Part of a small language model's weights.
Training: a variant of SOAP for these matrices, 588M tokens, 4606 steps.
Each number is 500 + 25 x the weight over the matrix's rms, rounded and kept within 0 to 999. Layers, rows and columns count from 0. Numbers have three digits each.

# layer 7 attention value, 320x320, rms 0.137, rows 261-319, columns 240-319
507550488523493525486492562546523455484507555488467503517516492490531429460527476569518527512521497517515544480472533503492455490465475495497478491524463490425477520496492505497516490508546429507504524543479468438498499482488523527487485522
521551505472474510461491550469504488547449497512548504463473531453449464539524495507529452496488445592483477516521498525528545540498482489528484503551484466477497483495517487528488482495519489507480512509510491429484506488471481488492517499
496540449457522515500510468533508494529534515531504531525496512523543509529504505503482555518553511507488557464501545499522496493473549500487457471482474467540460510533512499507499461519499536507514487491477470499486490497465489467462524508
504505561543499500477454513475464505542499533518481505503477482533493472500461521478484515484479522536490513488471489496498469523518480524479465481506502452466522482472486483538503517499523480449476466489480516532505466496503485503519495468
509512466489554505483528515516493528497472516539494536516507520438544530460528488535498513508468468477485463513557494526504528461499482474489495517457537516523478494525473481510479447475498513458500517510446467497466522507510511483488453513
487462479473445488530502505491489547444530484502495486528504515529527481481501499513474476523502480533515473504490456509496488520494490510569475514579513539503473477460512487477519515510482489460486507493535523524505513443486487504511526477
544480521503501524489508463509504515515481504474533512486477537481516489494506519507494489470516509500440466498503492500518493505488482490516482509484514517486522519503510544492516489478499576533495486490492516494508460508523533512535506525
512466475497477490477481520494521463449500499566547546514478442508494480501491519520548499519502528520474487475468494534520450498476546530456501503497507476469493500520456464483487512487525531501471486470503483470521513465532480499514517522
499496470550448505518514523506526467512505477504533493471488490508524441492527455482484489512492486546451420507543486500458530490496506482516464534503452500502547508540511505487483547461522492476455555474474527509525524531568508509486478485
494481512504505517480491536521510526510529487525487520460499484490528508509515490516521510466439514506459506538512476524527552504463500502482524505501526518488483508524515514536493487494516436481516477525481537418494518531517516498555536490
528504499509485513512513578493500501486483489476490519539489498500498490465473532482457501490525544511506481489528490484513534422498515486510509524500482515501514517494461496549530461494519502514483468542472531520481501480525461489523538488
487461547503524492450486487468553482512493535495480503465452528492448479491493553478525549475485495517462482513496506490523492521463505505504510486508484500486514454467480518518475527511463490497489509478475493502504491493527529511513491506
496512470478496476484491449470565521469513489546478490489474530489460485528510478548505502533486477493469494501496484478476491478496488542517504520497509509517501468491457490576453501529473493435554472490458513472494487513456479502489519499
510517505509503516537524485538516484523512485506524512505482542522444494516548470533513496492489504451488493557488481476497508483480523478442501500505493532549518484507495527485515461463397520487510520494531481531533492508533481489528494492
491513531490507477510503464481531483518495511491512474510482477470478488420444463501528519512526493517573508465479495474473501535498503496511500471511534499486525481532466457527525488489560528513478430515502505516482464559497526531534513477
472538485508530495491489484495475436485522500511525502545524470521518444464495520491488476500543511474496513481501507496478553475497480494538510529555494492506523483538460481516505564531482472538427491520500519487537520507521469529496489509
537496490513507505523527494507530442519509483521495454474473511542468534549473501516499511522513481479538435504499452494482491464468476496521477515442497453498515496492514499503461531505492519483439520511501442470493487544534492485460504566
496497437456511528544517460467466512523501474522497511524534519460531534462504495508547476457488493474502510470506468527522520430455472476504527510500499534512458476474533473515559577454453521509540500515474519494499462531451481503482480510
512491508493511497527527503531549514453533466474512477488509498469474450484498457509483518496502527499493492515517473499481491517474521494558530454478503466474538496520450507472483498493533505548534527496477466549470494483495471510525484520
507492504520507496525487426509494527483458495534492473496440497533559491505476476494479507511466499480521514471499488506518515528520472491517505427494521485481462547480554504485497445487482472464511492498499480507434483482497475509517494486
484513485495477499495526486550481480553475504503503508520493523540527508521458491515518520508508475546474509504465495534498487489504518536546432511444496456480512537449517486501512499512512533535487495479493441532503477530515518547508443502
518476492517467504492486489518508469515518429526522509569513469556450518561506520500462478500473472521536492490444498443507502499512481507506483524492529469481538532492525501500461471478472514473468556482522469525513465472488493485439468516
517468504485487518499492521479462501490467524497515528545506463491495448509474497506532517511512492502539487556566470481487502547527516476530506490513517475499481458491452486501487473495522444535495493504499521457497445507496521518579467495
498534509506434493498495496507471488502519492500496510476473519512496480478529497443511494517539485504502483476531510511486485563522495540455553491504456489583481508497489479510514453515516505472559405438497488526518509502489466516493539507
481481494512524519534499521543500449502512541484521463440469460464505478523519490498513513503481538525528481519488523517505489477550523502507506546521454486498493477502500517525470527479527492519451490515472527479524444505535466512502485478
518480471472487542512479511507515488483509495478551527488467483495502460489489513505527507530507520494499497508524516505520466567498481448462522484487512533504514482480515539507507487484500486518495505471556542517513420469547457480461518518
497497516511517502490494501484475471501486503500475453502463468456460465479529518483503540528485483512563499532520497504534478519527504522510498511541461522477535534479477504535460558489494498499486549465439515495481505528507492536487497524
513487509489515502478522491519509529486502506522469440497524510465439501516494590512516504529473540474494531480545489482518504491514481520437492512493516476505505521527456500550488509482488477543482435548484494516498495543538532507480500526
491474478500497473502480499453544504517500488492497522501469535518494520527510478493517526459482518509510536468529517482503520543496486547455502528459469469488530534494462496533483530544487431523471506489485461448526516442523519498461482498
485506509512514491533516471556493440536483518496535561492514509545554493472508512446518443461521480518496471456518483506487511477460525514486527476535493523507451488429476497542500473511495511508483527504511503532459470511541497434525515467
521522492479499515436497566527489499482507493475489428522468514541492503498530491492542554553515476466477473498488501509485530473501506526530444467504420577540468485506491530513488502466514477556478500512454499485450516522498538521470481504
516521518535527517469511479512497531497519471480542440486474516466459520484469515486522515517527474496479483484509499453533452543499475503511528529507506500526530468502496462533491519466454501498529459504488495514486474499474524492567490521
471521478524485491503515520497535497498485516480470476488513525492444543455511503520475419534452535460442460511503475473469516496516504479491506475466448507454450492495541511524562466534524478479535497487478492506506552568521493476556502499
485520476465491509498542500492447468474508491502527517518530503490523521527528500475492521498464530516471502471486480491494498492480461515497502509510488530490498503490474508445492483481496492521533532467542490490555479504502499537524529477
472505475514524547504503500520476529517491501503462489467508472521484496522487492535511486509467499513466537533511492547489529477484490529506519499490462471530477490500472463489462487462503442562455485502525506491571527483492502486478526522
488562507505483508456518483494482486529463501533481508491539472455484533491510507494485518535489529491495464516540489544551500486496473451510488495481505510501520481496469462490551531488499475547487456455508553491536476492543514466522504492
526411504519470503508493558477500493517537516473444520495529498539464518482464512539464508530479490461556464471466551491474458512501528473522517506517499461516542462501520519512526491460470490523518495507469541493508508470483507492477504481
501491479540461483473495507477509529522518535536444504472499475499497519508484543494511478481518499478516455500526537512525467529478482520488453502549475492477473496539476476548499522532517468466486499467506485507544531511469496496524516492
503535481471486500536498519483508496480533502478514517526502517524574527497546545468469503519521529512519520502479472454489480515481482498487500446501530480499521514556504487461490501526531495494529488518481507544575532472518462497476524548
479533490493480532474468514538494484460529518480520460507515535488559489492526531515485499485494487497479487463509514453485479484483531489478451424509512547467533503456533544504436471491468499483486470496490467483471485536480454495501533507
503467528508526547502506481521525526481494515505537488510509505525541512544491495534496514527540483556496500534495504451490524517528534498512511503539504530530517476486510523500524517486504530517478510479453535474539505484478504470504488461
519514533431552484515501496503497542506449510472457525479476513505452503506543472479410481493506467479430504487535458518557510539506517453506510500507497461485470477530459448495455539461501491478487586504488530501539492490490520488468499491
478510494473532497514474497477518486497522530559483489446492525511517490500500510491494526516533450537501493480512474491529503519525544523473470526539484492509487525478478498524499522481494520525429494478492511466508502507484538511477475476
514500474460498557479521449460502525478511473505492525540490493504496498511491511510499442503493560457522553486470511486498491512473494512451507534521494552529468533486499500466533496552530508498505502530507468502478586557458523448490530483
519492500541480533526484469518516503462517498515532506538449507548499508486516512485490511514537502469457535495465518474527485493500497508493541517504516499508500505512525452496517509513511506526486451508538526486494515497502539506516496496
519473453534523487497508507525485548498478521524483502501532478479532520492499526524501482505523460505532538516469523499465491499529435494532492497436524485518472497518487466496547500552541427507523477497475500531562497516516446545523497518
474457497472451520462510515509477442499506489472482488525541473547543528494491507514491504501551493532466544485500506495501508516539504490518453568498491489482521495484485474500538531420493491508465445473571511543520512481510530532485518557
521509479540495503529499489489458510484486493503538517468559522477541518495498525520512506486499556469478527508484494468529486481480479504501549482478512526504501466517495509476481462511535461449493478455508484436504520502492482487504485520
515511478464448497490480488491528556463538527497486491505491495517511517491468545495499496518510502524530528475480521493485522476516521514456517468517500515510471470516443476483517529511490480504499491519522522490530466466488507514450483471
511513506504497514488466525521457482492507508531493481505463491464497512535507531495542499504507465564474587547511507518497547460497505456488514497509494480501510487473497463527513508506481462484478490480489453491526532482476561473502502489
502469477490569538473502571540498465471544452478484508444481482493474450484521483459488479517514513520449501494525539503512506487492532527568494498518443478517481451468504492510543508480528467535473541505498505460515499470552513549522513523
451478608512518487493510481527505499518477512515489503474425470464481451539482524520488525496500479540518522566524504493512494509513500551500495517493517481455525517463510474495471489463511520502511523523472463480514502481484495484529509457
458498499469507494509491537466515452484503492516472458505454516437487466484559466501533520511515483479479512484514528472450479527485503511474512492517500485523507536506493552490487509488476511504519532448480478517496488522489501539498527499
474479548503460516477466448558518511508483516508558486501544496476483493512453475494540512504486478510485499529496479470478529497481519515516501485484498490519542541513487457497529532498472510480435478518474483515539485498504534501488456490
531465538517452484528516473537486517507468499500503478523496493489494482537452484539493511516565459530470549496518511515509551506482466533478480516499479493485469514496501530507520531443480475536524485537541498484471467568493488481538553506
486474531466497502523508511462503471568502507469500519475467493510463491487553528454461512510558476505467513507485497519539529461482515541519452469519457466512522505505480502532484489463515480535517537490498488573501482483481518517514449445
519491510513533531478533440545493501462399462438502476493448519517480516441529462521532484497469479467474507517534495515544491510503506524535464483480461535472449501461495490546495524448558483476469543471489523499484471519464453494483502539
570462549498471501522471541521507462454494461529548492516498465513487507515484495510504481517482537507464509471475496442501529498526489518482487506512535448481492497455508465541500552504546456481544498527497526510542529499509498506489520480
467528452498481501543522537534474474489509506499518487447531492512498482493512506540466527474491535474496508473502499507487513502462543489493527529477438507501465486505507519494454484459519499522473516529543493505501560482471486495460477475
# layer 7 attention output (transposed), 320x320, rms 0.125, rows 261-319, columns 240-319
512447474503490497518461489495526504539486441464516493446517504484532528478489535489535513518490489443532462458523489491518463517475505502519501528523544495558512473528490487503545535541479506526480504474507500541539561514535495486495565474
456533492498492445502458518475471481484501581523548492531546420525487504519533506515491489503516526491480483513474579539523458447482521502476502501508484488521569480501454509453509557561530494499537539508458521541506583533483475494513471537
489464532544491536483477484506484472492522502440486503528513536531495520518505486501487499508478513486473433500489504508492487515558469463500531526493483487456552506435508506478490518511466479496452534491493491476548489509486524499507495509
537516463484485482485502455511487458462476485500466487438554494512514509582531522495556477511513427456479521524463542497512509475473553503489471533456455459486576500539508525496535452500531478512554542498455492455510472508493504475456509486
468453474475519534498483497529511492487489431457536506530530468499485470456525478509545512471522526515473547501526484498427455463496532464503473471479501467519489497519544473544479490519530481512508538510429463481512478495466518489415486528
488509492510502500498495510522534537532508489491513510457556483496498527541436514508468494470461492529526484553480506502493508451517518555506523470474487428532476515581427499489535493496519464528501467428556517490450490487447529485538449540
503498566528468503495522486486540489508525496521538483500496478463484472487475509480552533493515485511475464485488528452495446493487497480525478551529487516467530509537519508481474517530536486522471537485460522533510511524523495517539450492
437503481508469535491524481487526443520486559490505538465501485487497496476491474485479473507513541522527460554549482508540517457442455502537490515542493508521495526501495589496475489496515496419499490532485556529550473475454494493514488518
545492529434505487493524512518513491489488511494502497504499503474513579497473524491538476523530509465520528475474499476490460506549538481508500516502465505532469466483502499490545511536482468542474471570502503457491501484477513547463528501
484543489510539539545541439457498538496490521516465511488552538512570464498507475537510488490545526505533517492458479479460460465559482482543512533478541554485552477512488503503501483481528515516487538485451488543389508498473565540479483509
508530496498542539493450494510513480528519467471526531533489477493507508489528461522484526489488473489466542514522499496512442572515459489537477522471487515512442496517493497469459494511484522492512497464522507511444544503438536453470444503
472449489462539447537507496511422506494504456465482558508453482516503557498498528555515540498490482492526535422497492491529523561512515467519551479451549445506535518473529510539489531499475447532401545528469489576538497530468494470530510499
495513457493528536477464499494512468487489516510491513526477525504502541417563491457481482482492483537464489442489527524520504479539485457430518455499474505518510486495539552526534528505502519523510499468512472465542514506494475469433529512
495524531551485501502445505504519515502499472495545503430459519490515485511481503473466497499487495505499498451505484471524486466548470485504464526484467527471520530533499493519509561498523496477508525520473507466475443470457475499500554517
532483530513499506518494522509482478458501481533538512476508522508501509486504513582432449498483398531493491486486500601526477464530481486424491499498527464549434561507509512498503512515508480481517536515470509481516454494530506472511506532
546458480448465516547451527577486514549499513491562510513496521512452519487471519535455564527498492506533492552513507488435465553534536524506497534527492547459491526495528456507479468498505516473525495507491476537506493450514561508464502492
484534466529506494494499497543498514519482509470511525482502500497497486521538520471443519510474461505502547505486479499533516506534497482515524488501497518455510476502480466463530437496524460518541467509502511540474523490444492541446562498
462486473489524541494479488550478512466447565489532471532537423453493504466516515487511547508488521512517495496510474479510510533480498494552436476504510471437541533483533437516459514574514528526548463468577464480495496466537511534551495497
494485526494512496520466483474497462504496564454491571534475506471512475454431515485530463484500478485523514511491515488509516538494489508495545467497496503489449522480448477524484494480510506510488462496514500490541505512489539499479503497
451455544561470506500495465494509475496469472479468471489523490541491500489492518505503519488531478528508487509481492498479513506464548513493497503465520502502498476438512463441499552517513475513538490533515513518520436480480497497484490491
505486487472471519519535487498482476473497528496503470504479453455466550535462510510503466521452486494508489498480514492491540533491528508534546506531445498500503469540525497475472509514493447478508543547538536491482529476483472507524559516
506512460499505520446472497487567499504514559492519482426423489527509447519515516509506503496461484464480503492534504571478454468501508554470528527497481488485486490425469490450477491513511495470493408472496501551515536516546473521433513460
443574530538519491462488483509493502521516451495528528451477461508515535542503489540495487517482441528472514522492495509465463519481560514456504485502474498483488551490486541520490486492532515508423460496426516486470521463519460500473535509
541491524490516497523578484512467502498489502521483496504522513483482513467539516493506534522483468516537537476452493497520496435520518513510440490516495443481468511525455510464573511507485445473476525480494511508462536508524467483540461491
517525518508503487527433466482461488506462496531544515519504498497518544485535550511525485499477476511464485507520565502482498517502498440535492540539525472557492502437479542487521550456537507537600526486523492503475508511492454487523541504
482496534513476525456525506498490526518498476469531462533517476491507521481541488513439499536534503521517507519479483540504479476484465524510458524515579454535490525473490467487505477490472549506431495492403476511525549521494508504506541480
488516509497517509456489497499485479543491536498504539557500529486510536495459479540484504490516472531443517488501565414492581503480492479460526481465480489484425499474510506475518467444557501510539414480459518497500452472500452515540509484
517497504530501517500534487470482488527539510453462452511483485483520483469484453520479486506488428490514495492526514481507460535470474468534547517498546494478486528496506501500466505493525482435521554481485485519526452502494503491485469498
498545553500476516499517529491500515442526500511482498471534454417505572490520511487551472500531475491512487443499486544469491490509481479458513499515496493520480473492522526405434498485495476486552535494503468535510518463502507494519519475
508570500489487502454499459491472508424512486534491466568470493498477468482429524512537514526456496481467496508521513547494512473540525437465517516484471497484520530552500532463494516510450468509477478495486516546495567497456539492466483559
459474459524519505537475484470458493504536529522483560502489450456536506519500498506429502515479522539493574484503484462530496478542485494485514528455474481486495493459462496508462476509501515471504588513556506525537556474503439502505515486
493441530475507470511531519463481473505505540512496505486501504543502512460473507513441437533488481512504497510475471447506535491543475468430477510478547510508463512568491518504480513459504527502492482480453454507511515500516522516524512484
528521520506543476491457500503491501528522474523535504504452521515519450538506485477538535468519484486493532516514543490499494480526463515527577565527476490550542533530538534470498507500486563458434513529504513482502472500483518482512455471
553500502492464502469446541467486494551528521516485472463483509501525457486481499516488475481498531481495535488500537501482538527529492473527548504536498465470484556544528528483462536545506497498493479504472515511508449515463498528511468519
484526498483455484462466500511524469499492490510505554518515518482515466483512500507501494526534539526537460547504493483536515502511482495560467493547466551533531496498497534480531494462487536531501526539496441493450476534467507526518486492
547457485485480443531505455510482494519492456466466465490491463508525527587526488489558532516478532535496508500507520456509497523517517537451484524513504446514510489457536560547530552473500509456502508469496486524420475505437527505492559501
446526514488535513441466472430521570466474493535510504547495472477531471505514501469493569500511514484539497483474521448488501540486489512549516491514556523511525542493500390467485496512516500519490470467535488505452512458510461505556494479
476474560525474510463504465510489436483529523532536487488540500532504539509512460505494541488515514478473530463499517539477433451505553508509553478491531441508466552508516474516452502466458508531521509492502507537490481514458534551536517493
511448504462512460442542511463508467531494465471442519489480536490518498552502496518485479418464469452577491404470532458533479523489513532472477491504544525537503528526498493524472539442449507467513568488533494527484550512517494492475504471
493509467515481486560497476503552512553482503523475525496454477514475545469547482540470479490527492474513512521450510495488550463495521510495518552449448468514555461548472441491519497532492463493525519492574496571466460473519540464491502498
480461500529502508530457525548497469484507452535486550461470423472462483466528475491473474546508491486478446526421518490515503506510492473520490463474511499516451503503519495528479499507478477460499500488535488477495501485490452517521531489
510424495486471532469548524510488522505481515509503446470494442471483413460471496507486488574438538502497473496476524506486505542528506504516493523512507480506507518498528536459519527541515569541490527516556455510453463497530519494487562513
433500520442491476520505499498507545484487538454563486524476501515471499496543500501493523507456471480480537548447552492521520525492526517516471537495518551495533481540493522487502498504466467512504508504479518474503570420502495510500501529
528492463513518441526473491477526509488485476471469499486489542468529483479509468522501566499512514507504474500513518477521524519470529552473517486497444506477510481468528459483416539510549483494526547466495514522503491506483510499458494509
465569415477525446490504470507456495499492474514479483463581490510454525513513541510528500513523504529544469449465514521465525473525499498506445476451488544505473510452495499483512545502482541435524541491511496477516512489495511510516518475
451490499471464499526551465489508472513507490542501532525504482470542468561491524489506541500506438490481484511480491454530492532496507506478474487499496476494505507487555486558488510467491522547445479495432530496503440525488507501500519546
551497510520474513518522493492526506530508491519495476553497493550460492529458478489517471499487507509511498518473493507512521463482539485545448471560520534476477532548512464486450491506458497526483496459495497497504489482530485518504556476
487497538445548498504477490514498516501448461518480461503451470513483516462516495480534499509516448529512478500466551536470491541489512508501518527538488457464510504530469499512506536461471537456483476495494479493523480502480529517519527402
474542507481486514501506464482530474457482435507510424553484566497467462489496530528461474486512478499548510554551501442514415503513447478513487510452458502503531533438514519464499471487490526524500485517473491493477482508554508506541489550
479475506491529492537549517574530529517519495468517525502504496556519494479529489508514467471503535492495455483509518542547479561480450506509490422493484587517512502485510508473469513474493443519535484508478498504533525541523475510519454463
463486459471483524573512493466475531507457513451531502560464514469459512515511518474471583529511535503472506491530463514512456475484463442495497559513567485458483503536502537478491467461448506521539515468553468550572485505456451519495472495
508538512498513488421533520491483454540490533490519515504521452503457545490517500526550498514494501540468465477491499467537508521498484531495563549538521499488482472510517526533468431531543437449475507507460548487481470495569574483517490546
580493499451478488481522556501519545480505471478541504447502480477513498483506486495486516483457524488538594500461463487463537488509473441495512507539459507514511488465465461494492500494559499523528514483433504490541464528477498466502520509
496499498497510487478459466497480425510504511550526537510496477506536527497500481505486535536533496526513478488515527517540476517592509504501498448508516474496509535516516529515463569521529450520515493449467484467496520498472516515501486454
498530501500520481488437513525479499494501500509496511526538460518510489448495451474533531485497508500501487523514500469544542514480519522489521519504524502517468514553505512462508553553505482533522513518545491506504509501485512482509513537
489492527510501515497469475504541475511515518528487491529446473444492459506464541477505510512431526514505457454541462482469448531528518469466498518488549476495487470490483484524535506481555491464476469494574527478522524490485497482532483500
567569487514537512514474518534461489490533519478485502486495517429469513554535517541493470496505496488502442429512471523457524487508444496456536449548502497548456520535491560497473447570464574539570505503540473489486479454514502531514483483
516531505500501455502448502492513468494472534516501478477516544482469485497498503472475484502482495469452504483495497505560454504467486498532544474519497495478485486559490540481493488463504505454515537490517464464492521474542509457491563471
521480477499476533502485582494510493473500485501536485495481484515499563525518483426486481532451505532534469473526473495501499447514453526459504486505487522500511485537461499492544529466517519475474572440484537509469484509449440490488467427
# layer 7 MLP up, 2560x320, rms 0.155, rows 0-27, columns 240-319
481479519534504498481534503505503458499458500504509545480535481473549481507517510553521482470502535523498485456525481524488538490503473473497447485437519500505520494475508505487489489509534517500536466503508487464526502486515467489489477470
466561492519477492492509452519508517543515496501527537500507482503476509490517503487489500506482482526511486508476493470523463476475433506496473548520538465521510514497510507510490529521500527497528538518493511498534523530506525512500513471
489516597463513499514499460544510509507501491481504486482519495515513495507543490525488502470487536540529507466455485456469463506498516484489579522487483479504540509537483485487515501476513511524497480489473496499491506513469496499503526473
491526476511512484496494525473496465474503500488488502485504478517495505555544516484509516486526451513536489508583529481491533483531497468470503494475507521506501446479525474527485500504511443509485477521514487491478493497491460512552543488
449463480544475502506507508499484458503508497524510477503471476485480537500485476474494508441477477510525494530554502491513538521548505492498484495486473507480469473568500472452496463463479494496518482477461471489501459469540536509463478478
520505527477463454450549463485495510523514469493471508529491497539486510476511468478503444471502518514538566533479512493505487529512500461497485495495531482476512493490505515554510546488503505504464503518513487550480487490538481528472511525
444475545491465436505531486501550479504538527503476489508507529482566495518468510500512511532495505446513498486489521511498505474516467537454534473525521487483509489472508487528498499481499497518547515509508498498451500475486498449488496527
458496515481479505534498498450497505497514515511483511494515466489509462465500492461510509511507485491513476507503496483529508475451475508509556471474531510533530536499497516483490518498512493515508462526511560517496490467461536506491501501
506504497501471529508541541471491499519460494495521495552513518479512497523506474497466483463470512485477527498484543458494505507491573523443565521488512466486467538460488496499519524528496512518492530497517504496505465506496502470532477499
494482547482518485482447552530483517481461455501505548501528500428453546511488488498489496481534527494504482519531511480501498471471470489524478518526536490488484525557496499503491526496502492539463513502541492490494531514454522477508515501
511510463545546468490488471460483508553462480552500494500535523515521486496503499477517517524487503477525513543525489516495502518491480454477521501530493481520493464527482506508488513536498521500501490487497464487446493495515481527481536513
516470507468520517504501461492502478495486503491494470546493495521491489509512522476484533480453485484487497525524548527501509516498473515502511542507507468472488469540521457478497478530536502507521501475466516521496538520491512500494478513
493487489533493488469527525512479549512511446505483535499533537506442527520475497519522521500464517519508528497531466514509478541434531527487464526479483504541471486495526474484492494521488472535546534508514531523474470534511470495508526571
480536513547449503513523476542526487494498485520515532490473523476457504452532498493480483449508514510494534501523482519486484547468519524510495527514527506476535491476457504492508477530456478507480507477455474539462462497498514485545478522
480488472495482498531504472515500494511486445523496498474499493483522531510499477542505539489505472486482500527492473546543528450495470507498497483532516506485501505535520427508523460501504531533468479509453494471500471480475507497515499488
552474515501529501486519506498473481488468531494483463488506491548549531470483517510518473457493476502534500499528467475515511481510484526502509505499485520498468495478488505516484476531482496511504514480511557513452514535489522454496507512
510539486511497469483533489501520519510510525473479517469499470493510479481472474515513516472487497477499510472514506553541478523505526524498473471492504530469513461477450528495488507521550488478492492461510487478503472500505533446481520485
482479487584494505523469511497463465482467525547498487497549471538465533497514469544508509484523488496543512471465483518499475505497538504498514468482496531519490520497533507530476505446495504478498516477488554504488520462558536456523512509
484514455469499556495478507480507536503492522510467515498482510483499519513546485505502509482479486515478466541483447524472497499503518487522516506507439497530503544512498519546509490500464497510508530478509535516448540471478516499499478475
535516563494524510541513489468506485479491546490499506462515436500485516508503481511524526482454532480508505508514524516542519491548497516525474463511484523512493470511492501525497511491507509511462480525500538476511558513475477525488489488
519539523486541477528521450480463486479470476516499487499478498495571496506550510511491528468508478513496550500529526497499550537490486509487465528512520497488564509503525498442502482520521537476512487509455514445480487510474485475472508529
503467531503543504513510512510493479488479551500445480503493507526494475516502509511488501491513552522472511440480496490503474495479488537499485520554524512495515501530486502511462504533491482503496485453471475485481476512520513503507524483
520505524501516486517488511450517490503497497491518530523485473505525504524526501562519491494537485501540505507553521518502472504471531525550507530491491519514515524500497483502502513477515532504510494493510503533500493511533491481528448510
502523500525532495541450518479508532515513505526499500493484550522530457467452519489501510535550525488508449504492486534467497516487505492451474486512519501513504461544500511513501481516513491490516448472489514520512536538475509412539468438
489524513481539509497524503496509532468508529490463506498486498488502480444512506479503490465542504494525491519470543519498487479480521504519519485530517520506486482504536479480481534469495510525556503497485477469494502479530520511528509454
493491496532574466512499529504531463526497501467485511520562511510515513545519507512517482475529469475519527505517583521527467527500507516501488509464464575472536485512493508495461456505449473522514491486509470496511508508500497513470503509
470489508481457510485513518518499480509482528557509452495458489524519561482486520523460531536480488505547503532477527529462545493505475480518546500505488530515451514475512490526512517509535527536531547501497514540478513495477474503471562467
470479527495445501503516463478499482484470483520490517510538504546487518556492488518502517510512496521489474525518494510500454496522563474504498496493531472486434521463511485531513470448531488490502519431488476480513492486485493465499523524
# layer 7 MLP down (transposed), 2560x320, rms 0.138, rows 0-26, columns 240-319
504492488506488503473503472521548485512513502516488512474530516507539530519540513515455535532520489483517480515503511510501492495471489541519471491458529497509516466486497491522491507454482484482471498466462542499483513491528485525487492541
493474485507498512530493521525502560463521464486508466466496507451510512526497503463503522518497518517520495509490469498447484539520496453527507478516484501489470489472484455546514501482506484515530498519510518498507522471492456496476482478
530491520513480466495481498536496528525484499522501545492561513572445482475507488473486510528497529515524490452510484475514535472452527507514524469498467470505501500510517502494520553489502478497518484501531482449484507507523471499518521486
432503541500462506475537483485543512492506525505513477527506483528514491496528489503505507546491499514497494448473496511556466466487495538501505531504440474491496505535502497487518466480494496493533509500530505506467506555474553517512508515
519505507494520520498469505496499499526518495524500516501458530501507488504500500483509517515518498545481500513499480517531495500485531503512524527471487520517478510469498518495511508516505511470472505519512498538507510511528537449487517490
497466489564522467539453539499519489477494470559487504460505504487504536512523490497483529479523509538483499478469524492496557474520508478516475499494479525486516484492498573521520506518505509515560463437478484525538508503461554531542497492
478502477533528479481488476525509498513525485498495487506499515516512470474485498504509462534499487470512547479500487475473482465552460512450511490526510467552503491493501445494505473534532517538530522496517436516527486476492491500441457513
456518492533501502509491533474475497547510544514546501533477511507497491476479453520540510504531457539461482474462501506481564489530523511498535521535469452527491493548453501539479481517537504521499511502467506492531483504526511490471470539
543490479551499481498525514515471474484477538484487478499485441508514518512515470514465525544513453491489484460501529499529507509515451472529546482468542570499516511490486481457497522478532515505442538478532515474483457529478505496491519478
494428533429468466520465469474495510468491500490460570519541521498437530513509529506519487525506523478467493527503488468505499492514475457513497492533552465489506488516484531466495488490438469519473556476514527452465503546457524500487491511
512504505510508477493505493455514521489508474466458494505548531491479475478500543487443502491487462548499520448535519509477476481521455498469511483516469498489485503480475518441486502448529559555494538490498503479458515483541496528502491483
526540558502495426523492469533496515495481518514466512479500506517490510523495507479497449526504487487511453458490451472487489518502493492512541463490482502493468504522492529486487483486479506481521489495488498494520489549501524537514542476
495494506474485518545525498511489445515466484499532477528479503528478484480544503503524486472517528460483488505478509477497524491515473464508479533532467485479503502507450519503480517504479504513471510538546491505528480459469527519523509514
520509480508495524519519537514475452508515491473494476492501479507491518488508468550514487547461498479474518549471495514542503494465513518503480477497524517479489491487504478505475522514575496501511538487473510490479549480553487492513508476
474485545511492490494509506498558500499481567531526513482490513507523528524494485479521483525508502479478501454506478492475500508537478489485521502488537492478497521470494494543559544558503528493484514497500511474476506465492529476504524541
549529509529519524470472445540511472503504492519487498510504526528488535519509501501498501522534515508486481496489493494477491522510479527530512475474527535503475471532453513493536507472501482502510497470512489479486462483498512458496520501
481503534491485533530508551525499540490495496505485473581491466521471493474515493520496501477495495524497456494479464482493470501537479517468454537516482505521489498472492509560519484493479511523527488532481498482506509489466495489536517490
500501484494473495495532495527482520451502504509509479502516517517485486538489485503567533542537522516498493523461530511511519490487495520509540472488435507547465539509506531537523511524486477480475497540528507468506527520486503495482535503
489518527496530491502513451488527535527519481516528485507543492525509519472515491517491483499468477486499502496510477494512465501497506503495486499511484485508489502516465455499491463481464496493515490501479502496527529520468529461472503533
491451490490537476481498468507484523503529472517537520500535484475488517533519486494513482479470492473530527468502496496466461520493526501510518552496466499442548521538522509467449468513531509509496489482510490505496472435477503426512510503
472488463498511480495483470512504507501494499564537532516550523517530506518504498494485515515511485524459485497514528519456540501547531477474514517500483506515505492511532492502482484466551532494489505533478516484496517496477492543530495543
496513500498502513510517479531473517493517513466495492461519515541534497496505510459475483490505485543500505499511524493472502564522526527504473526502481478467548492537517510504446504495490480458540504529525494490489485482502516493475461430
504490470538494519518505519516517494509524486513547485492496510476483505505524517479501484521501492519511484508504463489522483472528483502491479522525499496515501468513481512478490475494484501489487493505511473496519522513496539478489527497
451502532503504495483495459513527462538519499521518494496443491455478547512501475554489435542489559501502508518497524508479530503474489485467459538467515468511457467479482525502526500480520512486496479506516538517495467447483489531451518512
550525502490484482514508506476526495467459528475455502522513521517497513511503506465495501503472498495484492452499462503448478442498465498498524518521537529498511512467517498450483539546460527550534494532510521535484528499513493539493526505
515496454507450475515506508515492466469493507518471511526536476522491535523490498435452517461479476513510572504482502506515481556457454487424486476459522514542527464572496512529512460493480432513504462498479414464495500540505537478544511497
504550477509505487514513501506483485533519523472511536485463478486478535501470474518528490507493540492529450504497476544496480515515476476529512552479520517520518499545488504490498530538439453513524540527485513504474547548494465503491473499